Weights of a small GPT-style language model, trained from scratch on English Wikipedia: width 224, attention and MLP in parallel.
Each number is 200 + 30 x the weight over its row's rms, rounded and kept within 0 to 999. Layers, rows and columns count from 0. The size before them is the row's rms in percent of the matrix's.

# layer 6 attention value, 256x224, rms 0.0352, rows 254-255, columns 0-111
072,180,181,198,188,216,207,155,198,250,182,193,206,206,216,224,223,199,158,228,154,199,234,141,209,186,225,217,172,227,268,220,206,235,220,287,244,257,177,217,198,245,152,197,192,221,238,213,172,185,216,249,205,171,195,215,200,193,199,208,188,241,227,178,118,231,185,216,256,127,198,225,191,153,184,170,182,262,175,225,210,191,185,220,183,146,171,196,158,158,250,220,155,171,160,184,227,182,203,219,226,187,194,202,194,225,194,178,222,199,225,166,200
078,180,189,190,209,215,184,169,157,178,169,188,184,235,180,218,185,276,201,194,223,230,220,233,203,180,186,147,181,181,172,206,156,226,236,168,185,134,173,212,177,212,176,253,132,182,155,242,177,124,257,200,213,189,191,287,215,240,190,214,153,232,242,239,219,234,167,191,157,186,215,174,239,201,178,216,172,212,206,168,197,237,225,242,218,178,225,230,191,281,155,203,198,203,155,191,189,204,208,223,209,192,197,186,227,202,165,198,212,180,172,232,175
# layer 6 attention output (transposed), 256x224, rms 0.0438, rows 254-255, columns 0-111
068,217,188,215,177,220,209,252,214,249,144,236,199,245,190,214,188,180,218,236,213,149,208,215,215,170,236,185,194,201,203,214,198,231,223,158,199,151,192,210,238,198,235,143,236,221,172,181,177,221,205,226,153,234,179,201,212,187,216,217,203,158,154,208,231,208,231,202,222,197,222,196,183,186,191,168,225,224,201,215,172,217,183,255,185,219,203,204,248,176,235,226,219,194,226,215,227,194,205,163,270,139,151,228,187,175,252,185,208,157,185,161,207
076,260,168,238,221,216,177,163,147,237,251,178,209,195,194,176,193,216,204,212,186,204,205,206,179,178,157,213,250,148,189,253,220,219,187,191,206,198,207,235,226,230,175,195,228,219,153,228,214,236,155,178,190,226,221,181,209,208,193,183,224,203,180,202,231,166,224,199,201,249,209,233,215,161,217,150,207,244,147,154,204,135,232,247,185,243,181,198,217,211,152,141,220,152,241,186,180,177,198,195,166,167,198,201,235,189,255,210,262,204,237,205,226
# layer 6 MLP gate, 576x224, rms 0.0505, rows 0-19, columns 0-111
098,284,206,231,217,222,215,128,193,214,227,167,177,182,253,145,176,199,167,178,265,165,222,191,174,237,221,204,159,265,204,164,243,162,210,233,194,185,187,183,217,129,234,186,190,164,169,161,206,207,241,216,171,210,206,163,194,186,234,211,192,212,237,221,179,160,222,230,174,188,164,206,192,168,202,162,233,195,197,208,178,249,214,206,217,275,232,243,183,222,146,182,198,218,197,208,188,176,239,165,224,275,159,152,232,176,183,241,186,218,241,216,158
098,207,153,195,177,136,224,167,198,172,238,198,179,180,162,188,175,147,179,182,255,154,181,196,250,215,199,214,224,225,244,226,191,149,165,259,267,206,245,191,164,204,189,195,247,218,207,193,142,201,154,203,222,204,179,200,220,203,200,290,142,216,176,192,217,229,203,207,184,173,238,244,243,209,225,198,198,245,247,218,187,171,186,217,250,265,189,206,194,200,196,189,186,159,198,154,155,250,226,229,194,179,203,187,238,162,209,204,217,159,193,254,209
101,194,230,241,229,193,212,199,180,176,240,218,201,221,164,172,189,202,180,155,183,181,224,224,212,203,213,206,166,224,159,243,215,191,238,223,232,203,204,248,232,249,217,227,233,267,169,185,200,219,195,257,183,232,217,198,206,239,178,214,225,247,227,225,217,191,199,249,129,243,155,199,199,172,215,231,147,208,197,183,248,205,219,208,192,209,202,204,203,161,167,178,197,174,248,177,227,234,201,167,216,144,134,238,163,128,168,177,234,193,205,221,139
102,231,204,235,175,236,220,217,220,206,176,206,227,198,242,169,193,243,205,200,162,223,205,239,188,224,208,211,158,250,209,177,199,181,206,190,184,225,236,192,238,210,230,148,179,160,226,194,124,225,174,161,149,227,205,174,216,223,226,199,247,167,250,201,162,193,221,175,246,211,202,198,208,163,212,215,191,208,201,214,228,188,203,210,182,247,201,230,174,236,182,213,241,147,229,155,182,239,218,228,238,193,215,201,204,148,211,232,182,161,232,199,225
096,216,241,205,205,137,218,175,152,164,235,226,162,226,228,159,243,193,211,226,234,185,207,179,253,215,240,135,186,194,236,200,183,235,249,254,133,217,197,185,139,187,259,259,219,218,146,202,190,193,209,231,189,199,229,166,194,219,200,221,222,193,217,223,267,188,211,177,225,196,183,245,197,151,186,231,247,211,163,213,182,214,243,232,249,189,231,183,217,180,202,162,235,189,162,170,171,205,215,138,164,145,240,136,215,128,186,156,165,178,158,228,203
106,188,190,179,198,183,158,199,150,242,221,181,203,184,227,160,175,219,212,171,175,217,170,181,229,190,202,188,255,244,214,182,133,207,135,224,223,241,227,166,237,154,199,185,213,258,197,189,219,228,185,212,129,207,229,163,202,203,221,228,195,192,180,200,189,237,213,155,244,163,181,240,208,144,193,191,175,190,197,187,210,187,204,249,238,185,179,198,184,178,199,228,175,234,222,237,214,225,203,225,152,235,248,166,196,221,201,199,224,196,169,277,240
101,207,180,184,234,164,187,275,217,224,225,202,230,222,201,163,156,178,215,188,181,177,160,228,194,246,194,193,236,170,224,195,196,190,216,232,223,155,245,218,240,164,172,192,215,165,219,226,185,281,211,198,231,244,198,222,254,186,212,179,209,216,177,216,194,180,209,237,200,243,237,154,207,220,189,226,161,169,160,150,179,201,194,174,243,198,186,213,207,187,188,188,218,245,169,188,188,189,212,205,256,199,133,171,170,226,246,205,158,176,226,168,194
107,216,219,210,215,172,265,201,205,265,191,205,149,214,255,219,195,222,229,185,148,237,178,232,177,214,190,199,175,229,225,262,213,198,203,241,254,218,258,178,191,185,191,219,248,206,183,135,188,180,176,186,194,203,189,226,118,204,229,235,151,244,164,241,236,183,192,233,151,236,238,150,175,234,183,158,204,238,216,141,258,162,181,201,216,196,227,172,186,200,187,192,197,203,209,230,223,201,183,167,232,239,172,206,188,176,149,242,190,217,224,245,198
108,172,180,186,164,160,177,228,189,210,189,249,221,207,195,164,167,225,162,240,230,208,177,181,213,189,189,207,165,176,236,211,194,217,198,209,160,206,194,189,242,231,144,214,183,198,210,212,157,197,206,230,181,237,152,185,257,215,185,192,206,284,238,206,250,272,230,196,203,229,256,196,205,190,196,239,203,214,232,155,191,175,168,234,209,198,195,215,190,192,230,249,258,210,188,195,238,202,253,210,223,238,246,232,133,212,181,201,162,216,187,248,247
089,209,224,197,173,165,195,145,197,176,185,199,206,170,188,203,184,178,183,169,263,223,224,230,221,148,198,220,192,237,194,242,251,216,246,177,166,195,161,187,162,155,203,163,204,202,198,226,183,180,190,149,191,228,149,168,168,187,178,152,233,153,219,165,154,187,199,233,207,197,200,232,191,170,204,237,228,174,176,169,203,208,210,222,164,213,240,135,165,240,222,223,196,209,264,154,187,183,197,204,243,278,165,235,198,158,186,183,210,219,219,196,183
099,208,236,265,192,249,157,155,205,217,196,195,189,200,194,189,152,173,136,180,218,172,262,229,188,169,213,174,142,161,228,174,162,135,210,183,164,155,178,204,221,209,200,188,212,182,208,171,287,191,225,291,172,210,215,170,219,178,163,177,207,252,244,209,170,210,227,192,213,143,171,204,188,166,188,154,179,213,164,197,215,175,169,246,177,152,154,152,184,184,230,207,174,241,192,199,206,238,242,197,251,183,170,219,210,227,146,209,192,198,221,122,238
103,218,214,191,193,147,204,205,228,248,212,222,162,189,206,184,181,167,164,167,207,192,196,228,167,186,202,196,236,195,198,170,154,167,178,245,173,246,191,204,213,197,215,152,178,204,194,190,203,146,180,232,182,131,189,170,261,258,235,206,207,208,179,209,210,199,221,215,188,207,169,206,240,220,189,227,196,230,241,176,154,239,141,250,199,170,190,219,253,246,175,189,163,205,173,189,257,229,177,216,198,212,106,230,233,198,187,221,198,214,199,236,220
097,187,161,210,172,172,195,158,226,190,158,211,161,207,96,160,194,198,186,249,239,218,164,246,204,201,264,222,265,251,193,174,150,176,171,204,227,167,213,162,169,230,189,201,201,184,226,186,212,184,145,230,168,215,170,201,177,147,172,161,191,222,194,200,215,184,171,204,216,209,235,190,234,136,212,164,230,209,200,186,182,267,179,238,238,212,228,162,212,244,202,171,223,223,186,212,218,185,204,242,211,208,229,214,161,238,181,182,173,251,207,214,149
096,166,204,150,143,226,198,183,212,228,211,212,222,273,186,163,211,163,171,186,184,177,238,224,169,222,257,206,155,223,249,215,251,186,217,247,197,195,220,209,216,234,158,128,236,221,178,146,287,174,119,182,164,179,150,220,204,188,147,185,215,160,214,237,167,210,214,260,164,217,186,182,144,214,137,231,192,177,164,215,182,158,249,164,166,184,268,186,166,223,176,215,215,205,191,192,214,235,253,172,196,194,207,182,221,209,205,195,150,224,203,201,248
101,181,163,190,155,191,201,219,170,205,235,227,182,141,210,182,221,179,194,226,161,161,164,199,212,220,243,153,289,210,145,208,209,212,209,211,203,154,212,226,185,207,207,161,123,197,192,207,136,190,200,239,192,173,222,208,205,209,146,196,234,198,179,200,200,140,198,162,206,189,197,245,244,213,145,205,228,194,217,148,188,229,169,216,162,228,194,147,197,233,162,182,154,214,185,139,224,169,230,260,252,192,202,199,227,186,190,241,188,222,184,172,162
098,146,199,208,173,158,229,195,205,201,205,218,234,203,201,224,216,215,191,176,188,226,159,196,182,161,213,215,232,208,200,204,213,212,190,255,197,211,187,225,275,212,195,128,196,185,228,173,192,120,234,217,210,176,216,231,229,206,181,154,101,170,213,211,205,159,187,232,159,196,187,182,197,181,257,233,217,173,236,197,221,218,196,214,151,224,233,152,216,183,123,164,208,256,171,234,226,168,187,263,206,204,181,247,211,180,192,219,241,204,166,218,239
100,159,155,233,197,188,167,180,213,191,226,148,164,165,181,208,180,155,152,202,190,162,217,168,193,200,202,168,202,186,241,223,210,177,182,186,241,275,185,189,257,230,195,232,182,231,220,207,215,250,161,213,194,195,190,212,209,205,147,197,221,214,241,222,248,217,227,134,202,176,192,184,288,209,194,203,177,166,210,203,172,202,186,225,225,227,162,191,224,178,173,140,285,136,220,214,209,274,201,166,152,142,198,183,186,209,200,251,192,201,234,141,190
102,207,178,191,163,240,229,295,197,207,230,182,162,236,255,215,167,241,208,207,213,229,202,150,234,202,232,233,221,210,219,195,200,166,236,264,191,183,188,212,196,204,156,220,223,220,194,159,155,207,218,208,201,255,201,233,215,238,221,158,176,190,177,178,247,224,183,165,197,188,220,199,228,172,190,174,157,236,162,205,210,103,211,215,200,205,208,164,225,193,191,211,204,171,203,225,216,149,163,176,198,205,206,140,233,154,193,206,170,215,197,229,259
101,231,204,159,201,207,227,213,218,207,199,274,133,175,223,223,221,199,202,248,220,152,224,173,192,205,224,224,245,234,232,211,208,207,217,233,263,203,184,174,217,213,207,213,196,176,211,159,209,228,243,202,182,214,200,203,199,219,222,209,143,250,239,196,191,179,115,222,222,230,157,180,221,216,132,186,179,196,203,224,188,178,203,202,95,208,207,232,231,243,164,246,193,225,227,174,186,221,195,195,238,191,172,186,137,217,180,181,193,166,228,246,168
097,214,198,170,131,247,181,182,205,158,138,227,231,228,190,206,228,150,184,240,166,235,207,212,221,204,228,161,216,197,261,207,214,218,168,215,188,197,234,231,251,151,159,238,173,184,248,170,179,177,177,182,203,224,163,194,220,136,193,216,185,237,230,251,182,218,223,209,174,190,202,135,182,233,195,210,194,116,180,194,202,260,214,137,191,219,136,185,212,199,164,176,187,198,189,190,193,222,184,184,218,245,193,255,207,179,229,175,159,199,214,183,178
# layer 6 MLP up, 576x224, rms 0.0505, rows 0-19, columns 0-111
097,212,181,206,198,222,162,168,173,242,216,159,248,232,202,224,225,250,212,143,187,265,201,201,188,187,252,244,212,167,182,180,208,199,229,196,242,213,175,165,159,251,222,228,192,246,204,196,201,192,117,200,179,215,193,253,260,228,167,200,177,212,239,254,236,159,180,234,227,202,206,149,211,190,219,240,219,239,219,237,198,137,183,177,204,193,135,191,189,204,239,206,233,155,198,226,215,163,216,191,179,198,176,189,158,204,155,219,208,236,224,153,202
099,181,265,215,234,156,220,215,223,145,216,263,192,156,190,173,185,229,231,126,220,215,221,225,202,171,245,217,184,172,171,181,187,209,173,236,195,190,237,211,190,165,138,185,227,190,241,226,177,208,166,190,197,206,175,216,171,185,235,214,174,207,157,226,250,189,140,196,207,142,209,233,250,179,215,208,187,225,202,206,223,169,224,231,227,220,274,201,178,216,219,196,218,222,191,225,222,218,224,196,233,172,135,146,175,189,206,220,203,204,209,213,149
098,210,153,164,239,171,207,192,184,203,267,219,209,193,234,174,204,205,201,171,169,168,234,222,164,189,197,230,135,217,174,158,223,201,164,200,254,292,210,161,235,241,248,180,226,216,204,254,210,182,224,210,253,141,196,205,204,191,207,169,229,184,234,235,225,190,221,194,200,204,164,206,155,234,216,235,238,274,195,207,196,198,217,212,215,157,193,210,184,232,205,279,216,148,196,231,218,190,221,243,209,259,171,272,193,212,193,227,242,212,227,203,208
103,229,133,246,144,186,194,215,203,164,199,214,213,185,185,284,185,166,199,200,175,183,185,208,239,239,185,161,199,179,176,183,218,216,173,219,215,219,185,207,185,176,248,183,200,226,239,240,202,162,178,187,146,203,191,227,166,236,194,171,180,206,180,200,198,215,238,170,178,180,204,185,142,182,211,203,162,235,213,269,191,160,164,205,250,159,183,196,139,213,254,259,151,238,238,209,203,232,219,197,192,204,205,204,209,213,182,250,254,237,220,216,198
098,234,204,148,162,242,195,183,203,239,224,224,203,198,154,219,234,188,213,229,200,141,188,254,290,239,188,221,149,225,159,188,227,197,196,185,218,226,239,189,218,170,200,225,243,213,183,178,240,155,209,176,170,201,214,217,170,235,196,181,185,198,232,233,160,175,177,224,223,189,188,177,213,206,196,202,199,227,177,182,204,193,238,156,213,187,232,244,194,217,182,190,272,169,206,198,174,253,203,211,245,159,237,276,198,189,202,219,259,174,230,157,183
101,214,124,194,173,241,223,226,213,200,175,220,137,177,139,199,188,175,185,255,230,182,182,188,224,229,243,193,175,191,215,222,242,198,214,184,204,184,215,222,201,221,115,254,223,162,174,159,202,209,180,171,171,177,221,203,184,214,236,249,224,218,191,227,159,258,234,234,232,177,214,169,231,203,193,166,192,225,162,195,186,247,224,202,206,185,194,214,193,161,200,182,227,228,194,181,206,225,179,173,196,146,151,248,173,198,250,210,230,226,178,268,184
101,200,207,165,265,187,199,186,275,226,193,178,189,199,208,135,169,195,183,285,201,177,222,182,170,164,191,227,174,215,157,176,226,173,225,188,234,237,220,213,152,205,200,195,193,184,164,224,191,161,229,244,183,193,242,206,244,224,196,218,169,222,219,165,213,202,138,211,207,226,132,215,215,253,184,127,255,230,209,191,213,194,187,235,160,192,195,201,264,257,196,203,242,140,219,212,194,198,194,216,293,196,172,176,185,212,181,183,235,206,204,116,251
107,247,184,169,176,223,254,149,269,219,225,134,195,184,200,204,180,223,196,166,163,209,186,204,175,214,213,177,181,228,175,180,155,233,242,202,228,199,160,196,148,170,197,171,236,199,242,199,236,215,120,191,223,151,224,251,227,182,229,190,177,261,194,225,189,167,164,174,225,179,183,231,259,173,219,148,263,213,169,178,230,163,197,192,203,170,187,207,221,189,175,192,172,181,196,219,237,225,196,228,209,232,193,222,184,211,220,146,194,218,221,243,166
104,127,195,222,188,201,206,203,170,236,170,197,221,132,185,159,192,211,175,165,244,261,258,196,232,206,201,175,150,156,168,226,190,212,223,188,212,222,221,193,177,183,117,225,177,204,249,206,207,222,246,218,255,199,228,231,233,225,175,171,169,185,208,91,246,231,200,226,135,191,176,166,219,225,231,189,220,187,183,206,232,199,212,197,196,212,205,192,189,183,182,163,174,199,188,155,215,238,177,187,180,216,260,223,219,216,231,216,172,206,184,171,199
095,170,180,225,194,211,227,163,179,192,236,176,197,201,197,174,154,221,133,170,146,194,163,207,256,171,222,157,175,136,191,166,192,205,232,145,207,230,236,190,215,233,156,210,208,240,246,261,203,204,140,244,200,241,208,164,194,171,210,186,209,206,189,176,256,214,204,195,241,225,205,209,176,210,207,192,160,276,248,231,201,155,213,187,206,230,190,132,192,222,200,212,213,220,211,160,182,197,182,222,176,200,152,200,216,209,192,122,243,204,198,217,193
097,199,222,216,213,235,162,222,223,221,212,167,104,214,217,187,194,212,211,177,171,187,186,263,220,206,183,207,186,233,205,268,183,180,131,171,182,185,155,204,211,174,240,246,180,198,253,191,128,187,228,268,178,193,194,171,190,212,228,165,171,180,150,203,140,198,183,197,228,183,184,175,168,191,209,179,198,169,174,167,233,196,188,178,186,187,190,218,242,208,204,165,195,295,219,218,185,181,188,186,184,200,224,162,153,237,183,192,231,151,160,220,167
100,192,201,188,148,214,220,200,169,211,221,207,223,186,170,167,214,258,138,175,167,221,184,213,149,213,125,222,223,264,213,187,207,261,201,116,175,187,212,210,199,156,264,216,236,263,212,179,195,163,258,198,198,185,195,192,235,232,214,201,194,290,214,214,212,198,155,243,208,150,235,165,206,197,207,187,187,234,201,197,237,163,227,172,212,239,201,251,211,180,227,202,252,237,160,189,238,223,171,226,229,212,154,199,181,194,260,224,193,162,179,178,177
099,191,177,207,175,214,171,212,184,149,209,237,191,201,205,177,161,237,206,140,204,174,166,229,211,119,169,258,236,216,246,176,218,191,179,260,201,198,187,247,206,193,210,246,184,180,181,205,206,214,198,191,218,249,241,234,150,210,190,159,170,228,212,197,227,195,171,139,237,221,205,241,193,193,224,192,178,203,183,186,241,165,168,221,188,223,168,156,180,192,216,205,193,152,228,174,185,238,235,193,213,243,190,161,182,218,229,213,193,203,239,232,208
104,246,225,189,253,278,180,180,158,206,173,237,166,275,232,245,200,205,163,189,201,223,229,198,159,184,184,241,185,236,212,205,191,201,151,239,205,248,224,125,217,192,190,161,278,180,226,184,205,235,165,232,164,238,204,236,208,230,227,217,187,196,98,156,191,243,207,165,177,228,218,193,183,157,179,261,195,220,176,193,198,203,271,203,171,191,224,190,228,168,178,201,142,259,183,176,214,147,200,243,171,200,189,212,228,173,219,246,180,176,173,194,202
101,167,209,225,214,174,208,160,173,187,201,228,185,255,189,150,210,206,193,158,171,184,191,145,195,277,221,191,183,197,224,143,229,159,241,177,174,246,227,181,222,265,217,210,237,214,202,226,165,229,236,248,188,195,183,182,181,216,199,246,217,189,257,181,148,183,180,199,149,190,145,191,200,219,223,228,212,241,213,170,137,202,224,172,221,209,201,169,248,174,168,178,218,177,169,220,206,183,187,226,184,172,171,204,198,163,193,233,199,287,250,171,200
107,193,191,193,266,177,252,181,175,194,159,200,183,219,249,245,212,263,132,217,185,210,230,212,199,151,165,113,204,234,199,158,235,228,183,188,244,178,216,231,231,219,195,194,220,199,234,221,174,176,197,200,213,179,239,196,176,197,189,211,171,224,178,227,232,209,214,178,179,170,198,174,200,208,182,152,204,221,201,221,229,256,204,207,207,289,168,196,228,199,203,172,216,239,214,175,180,150,195,182,225,159,255,167,208,203,192,154,179,164,164,244,199
098,193,229,216,166,194,157,195,211,135,188,107,231,197,183,255,183,222,171,197,124,242,231,168,211,222,218,174,242,207,138,197,176,215,186,235,198,201,167,160,125,184,190,200,169,194,158,221,223,216,230,212,189,220,215,287,207,232,212,207,163,200,226,211,206,129,206,186,194,227,201,175,161,178,179,184,195,191,186,186,177,318,178,218,186,146,221,201,179,156,189,201,189,159,170,220,215,243,187,230,181,203,254,167,208,212,157,258,179,175,201,172,182
105,244,230,172,202,203,183,261,179,222,229,266,259,185,257,182,198,186,192,180,191,141,170,206,281,143,241,211,216,176,207,247,194,154,220,141,170,164,186,231,205,170,214,208,155,184,216,181,132,205,198,223,143,196,253,208,227,198,197,161,215,159,174,197,194,178,191,172,251,179,158,194,185,174,234,262,197,250,244,214,211,208,183,187,228,217,190,172,199,151,268,169,173,188,194,228,218,163,149,200,226,208,191,239,213,217,258,223,204,209,188,171,219
100,231,149,262,223,223,214,276,230,224,223,172,134,190,137,209,211,200,196,217,149,158,256,222,170,194,184,181,220,236,178,204,229,190,177,181,163,190,169,186,187,195,184,229,206,257,175,186,219,237,162,203,236,269,219,242,199,230,244,197,183,167,172,200,231,199,186,174,262,200,210,196,181,231,177,204,226,175,215,210,243,213,231,192,227,187,202,161,197,163,133,169,220,170,155,210,159,234,216,212,196,224,256,202,187,175,197,228,204,187,211,182,205
101,204,197,240,192,213,220,186,211,269,239,237,190,247,192,207,208,183,178,177,214,264,231,147,147,174,235,211,173,180,263,195,207,213,194,214,224,241,179,160,197,212,203,245,246,169,243,175,171,226,219,242,145,188,184,134,250,204,189,249,164,225,148,158,192,170,195,201,176,240,165,210,209,227,171,157,191,187,210,228,187,207,217,194,162,206,218,176,195,206,198,237,253,192,221,207,197,166,237,204,165,233,214,206,152,191,171,164,192,193,240,187,232
# layer 6 MLP down (transposed), 576x224, rms 0.0505, rows 0-18, columns 0-111
101,228,194,189,179,120,203,239,199,261,247,119,171,166,233,164,235,149,147,170,111,197,187,186,142,203,188,177,173,188,221,220,209,214,190,195,221,254,135,159,171,206,196,200,203,200,215,218,208,184,184,188,185,228,204,184,168,184,180,225,173,204,198,158,211,216,190,228,229,229,207,179,174,208,264,248,228,197,190,213,196,194,254,152,215,177,215,195,210,202,175,161,192,232,204,176,202,211,218,203,208,259,236,195,199,202,178,250,214,169,210,196,195
099,205,256,181,209,229,200,215,160,174,194,246,247,240,168,231,223,231,170,271,256,169,168,189,225,119,205,231,228,215,182,128,266,138,213,227,234,160,147,227,172,251,167,185,194,201,135,216,209,210,158,240,241,176,176,220,215,203,219,187,212,193,209,225,204,189,217,205,184,206,215,186,210,231,157,153,158,188,213,187,198,201,197,237,227,223,215,220,201,173,170,169,169,182,202,203,204,149,230,209,201,217,211,201,138,199,225,182,233,177,210,168,195
102,225,153,220,243,157,209,255,182,189,205,227,176,189,238,250,200,190,165,235,218,192,208,249,225,227,203,234,217,251,167,212,184,230,192,169,231,243,187,203,191,247,215,201,222,262,195,164,156,223,194,188,226,223,162,200,229,178,224,175,197,203,203,237,218,161,173,220,242,194,172,193,206,203,196,283,144,193,197,151,202,183,182,192,212,138,199,165,171,163,205,248,239,190,251,151,186,128,253,220,182,273,165,217,206,205,220,263,202,200,212,151,237
106,202,189,206,203,205,152,177,205,186,217,189,216,171,271,197,183,232,152,206,244,208,233,224,166,181,252,172,234,157,148,268,166,140,179,291,243,203,208,185,212,268,153,215,214,173,191,145,197,196,166,189,224,161,213,207,197,209,199,191,173,230,166,169,182,167,232,166,209,207,174,219,212,206,168,202,182,230,190,171,191,197,237,196,197,212,157,183,176,191,184,145,193,217,162,172,184,148,173,180,213,219,234,180,161,177,241,224,203,196,228,206,213
097,201,190,204,213,187,143,191,251,220,135,187,185,208,193,218,184,171,194,260,167,168,159,242,241,232,169,159,165,236,201,224,182,232,172,163,195,253,128,209,183,243,218,207,225,205,145,163,177,202,221,181,210,187,165,142,206,154,192,217,159,262,202,205,186,191,148,224,161,196,226,180,198,196,237,231,240,218,197,204,237,234,212,159,235,233,267,248,207,225,215,131,184,212,263,200,135,230,190,212,195,181,183,238,160,165,198,185,179,188,219,230,152
105,150,230,259,104,214,206,247,183,192,218,195,169,197,213,179,145,209,216,212,188,210,183,193,182,190,195,257,211,210,275,174,157,237,262,196,193,221,230,229,222,210,210,238,200,178,208,246,243,189,130,219,212,196,169,241,214,221,176,178,179,248,184,211,223,170,178,162,186,179,215,216,161,185,192,143,211,163,168,167,206,265,212,207,235,163,192,178,211,188,232,234,173,211,173,254,231,251,169,167,203,186,219,194,173,211,229,234,197,183,234,203,201
103,214,229,195,254,137,197,177,221,162,185,178,153,191,206,184,198,238,213,189,267,201,196,171,183,144,164,222,206,192,244,164,204,244,140,218,166,175,205,128,215,192,193,191,188,152,135,150,244,169,191,259,238,153,221,213,164,222,276,223,174,213,210,193,248,233,229,217,209,208,249,199,236,191,174,240,168,240,172,246,227,182,217,161,210,215,230,210,273,204,206,162,259,157,168,186,210,223,216,238,177,171,199,187,223,169,227,172,185,209,193,251,207
101,189,208,231,211,116,177,154,210,183,249,195,176,134,193,199,195,218,195,177,192,187,230,189,155,221,192,182,224,209,140,163,247,227,228,210,206,209,143,157,210,185,228,210,181,193,205,171,174,211,214,217,191,205,201,205,251,173,205,235,194,221,192,156,168,160,149,159,160,157,149,216,213,235,148,232,177,171,184,235,226,190,211,135,158,166,201,200,118,227,230,210,201,147,214,191,211,198,228,277,209,226,182,244,222,242,201,209,233,255,209,185,196
108,241,242,176,237,172,200,200,224,181,131,231,242,236,191,158,220,215,243,227,220,260,187,172,211,168,176,247,201,226,205,242,160,200,170,201,191,146,181,185,209,188,205,262,209,159,271,198,172,203,198,183,194,193,178,190,163,227,227,239,203,224,228,189,190,236,166,148,202,223,210,199,160,225,193,170,234,221,180,100,225,226,248,179,176,191,201,211,214,220,207,222,176,193,285,236,219,167,188,189,213,174,218,216,199,182,127,192,202,166,183,220,186
099,193,297,93,214,230,197,217,251,202,193,172,207,188,206,241,211,171,249,222,238,229,172,208,188,207,219,155,244,250,234,180,205,151,190,252,191,222,197,247,208,167,239,186,205,113,196,186,186,197,254,158,250,223,218,220,197,176,230,193,219,234,202,225,212,191,252,204,206,175,174,195,238,230,181,247,182,194,206,197,231,229,144,220,226,209,166,229,180,171,234,175,219,185,187,211,222,236,239,182,189,195,226,212,244,214,154,218,199,228,260,182,170
098,188,202,183,148,210,195,243,230,190,136,245,158,183,244,228,216,241,160,238,250,203,145,176,197,187,182,185,229,183,129,215,190,217,244,177,227,197,237,183,221,171,204,221,186,219,279,150,207,175,184,206,199,183,175,181,153,216,246,193,187,174,180,151,189,230,137,191,214,230,172,191,211,275,217,214,250,194,200,202,138,263,227,180,224,203,175,247,222,219,210,190,202,204,165,207,199,204,238,170,221,202,207,254,153,155,195,207,180,184,190,182,207
093,186,214,174,238,223,174,186,244,181,194,180,175,187,198,211,157,176,152,236,171,207,241,208,185,284,207,188,222,182,224,220,221,178,197,184,193,219,171,194,136,179,206,182,229,216,248,224,201,243,201,171,201,245,203,166,161,164,185,181,221,197,207,226,190,180,167,220,242,169,221,158,226,173,110,100,201,212,169,188,215,171,220,204,146,208,184,282,160,213,155,218,239,242,200,223,200,129,153,177,211,215,200,170,200,231,198,137,178,208,239,218,175
094,216,200,214,179,199,209,230,234,222,254,201,183,242,185,159,244,161,214,219,209,197,219,248,223,189,224,190,179,187,163,245,188,192,188,276,171,170,172,204,233,186,245,175,213,209,212,165,168,186,246,201,280,278,188,240,155,159,143,230,235,186,236,221,237,154,169,164,202,227,216,170,206,204,150,161,198,197,284,193,165,167,209,201,191,202,182,248,185,250,239,232,193,196,188,232,222,214,178,239,172,190,245,200,186,155,221,153,208,208,222,245,218
101,166,192,240,188,235,165,217,176,225,137,203,153,212,216,231,171,234,232,201,203,262,191,184,201,178,211,198,129,204,195,244,216,225,261,220,205,175,190,168,206,211,219,205,186,217,131,172,157,123,200,220,223,173,221,264,208,145,213,125,155,199,159,209,193,227,233,174,233,195,271,189,200,169,171,242,213,205,158,178,208,233,240,169,138,226,226,203,173,171,200,232,211,234,174,228,184,224,177,189,168,189,185,189,226,167,207,198,262,204,191,183,184
100,142,293,275,200,174,216,156,239,276,226,218,216,207,217,225,218,157,209,189,203,189,189,240,251,235,250,188,234,193,186,227,175,227,228,188,210,180,250,210,181,239,203,236,182,206,158,201,193,203,234,221,235,177,240,214,231,200,176,187,170,246,171,190,239,147,197,213,231,271,227,205,176,168,233,181,221,189,244,196,243,251,214,208,175,205,199,206,173,217,227,165,229,184,225,169,161,188,173,219,210,174,235,236,184,196,209,180,154,213,209,225,176
107,208,202,222,169,210,230,191,191,208,193,202,158,242,238,245,155,208,219,208,167,234,198,286,170,181,112,219,224,234,219,239,168,189,170,185,184,186,136,173,211,180,207,168,242,231,187,246,187,230,185,173,206,232,216,218,205,225,188,211,206,194,185,167,185,226,239,171,184,184,225,159,214,253,247,214,181,186,184,230,190,200,196,230,225,222,239,165,213,158,186,182,196,218,165,189,214,235,151,153,153,193,235,188,180,192,185,200,236,164,197,184,229
096,223,170,224,184,219,229,168,274,193,210,176,162,230,199,243,240,189,164,224,200,179,217,139,229,253,211,147,216,147,207,173,175,145,215,217,190,229,203,230,214,275,157,194,232,193,232,254,190,190,198,271,200,185,215,244,175,200,187,205,167,180,238,192,153,186,263,198,181,244,186,263,177,165,200,198,202,221,192,190,169,233,195,186,216,151,246,161,208,164,173,165,225,162,225,163,229,232,267,170,204,202,194,138,258,185,203,181,165,196,167,184,202
103,225,199,211,225,215,162,162,172,270,232,216,241,226,192,220,264,208,230,186,189,179,165,219,164,171,172,176,227,247,163,214,226,172,240,211,211,188,231,184,173,175,223,195,194,168,207,196,230,215,152,160,194,169,192,208,201,256,244,212,250,224,230,263,200,202,204,216,135,214,207,219,183,224,211,128,215,179,189,202,256,241,209,149,175,173,291,239,228,231,199,204,176,198,185,200,234,197,255,198,195,244,188,171,201,243,180,170,181,243,179,207,250
096,227,129,127,244,225,199,189,173,229,157,195,210,261,224,173,202,212,199,188,251,218,190,233,244,219,208,177,156,157,206,251,200,186,210,241,264,174,187,176,223,178,187,237,198,158,228,207,163,201,148,219,198,246,182,163,211,237,232,261,199,135,209,206,222,223,174,193,192,251,219,188,154,202,208,148,206,204,209,188,228,218,224,128,212,191,197,201,197,201,157,186,185,232,236,144,184,178,234,219,192,204,180,200,195,177,186,192,237,178,240,222,215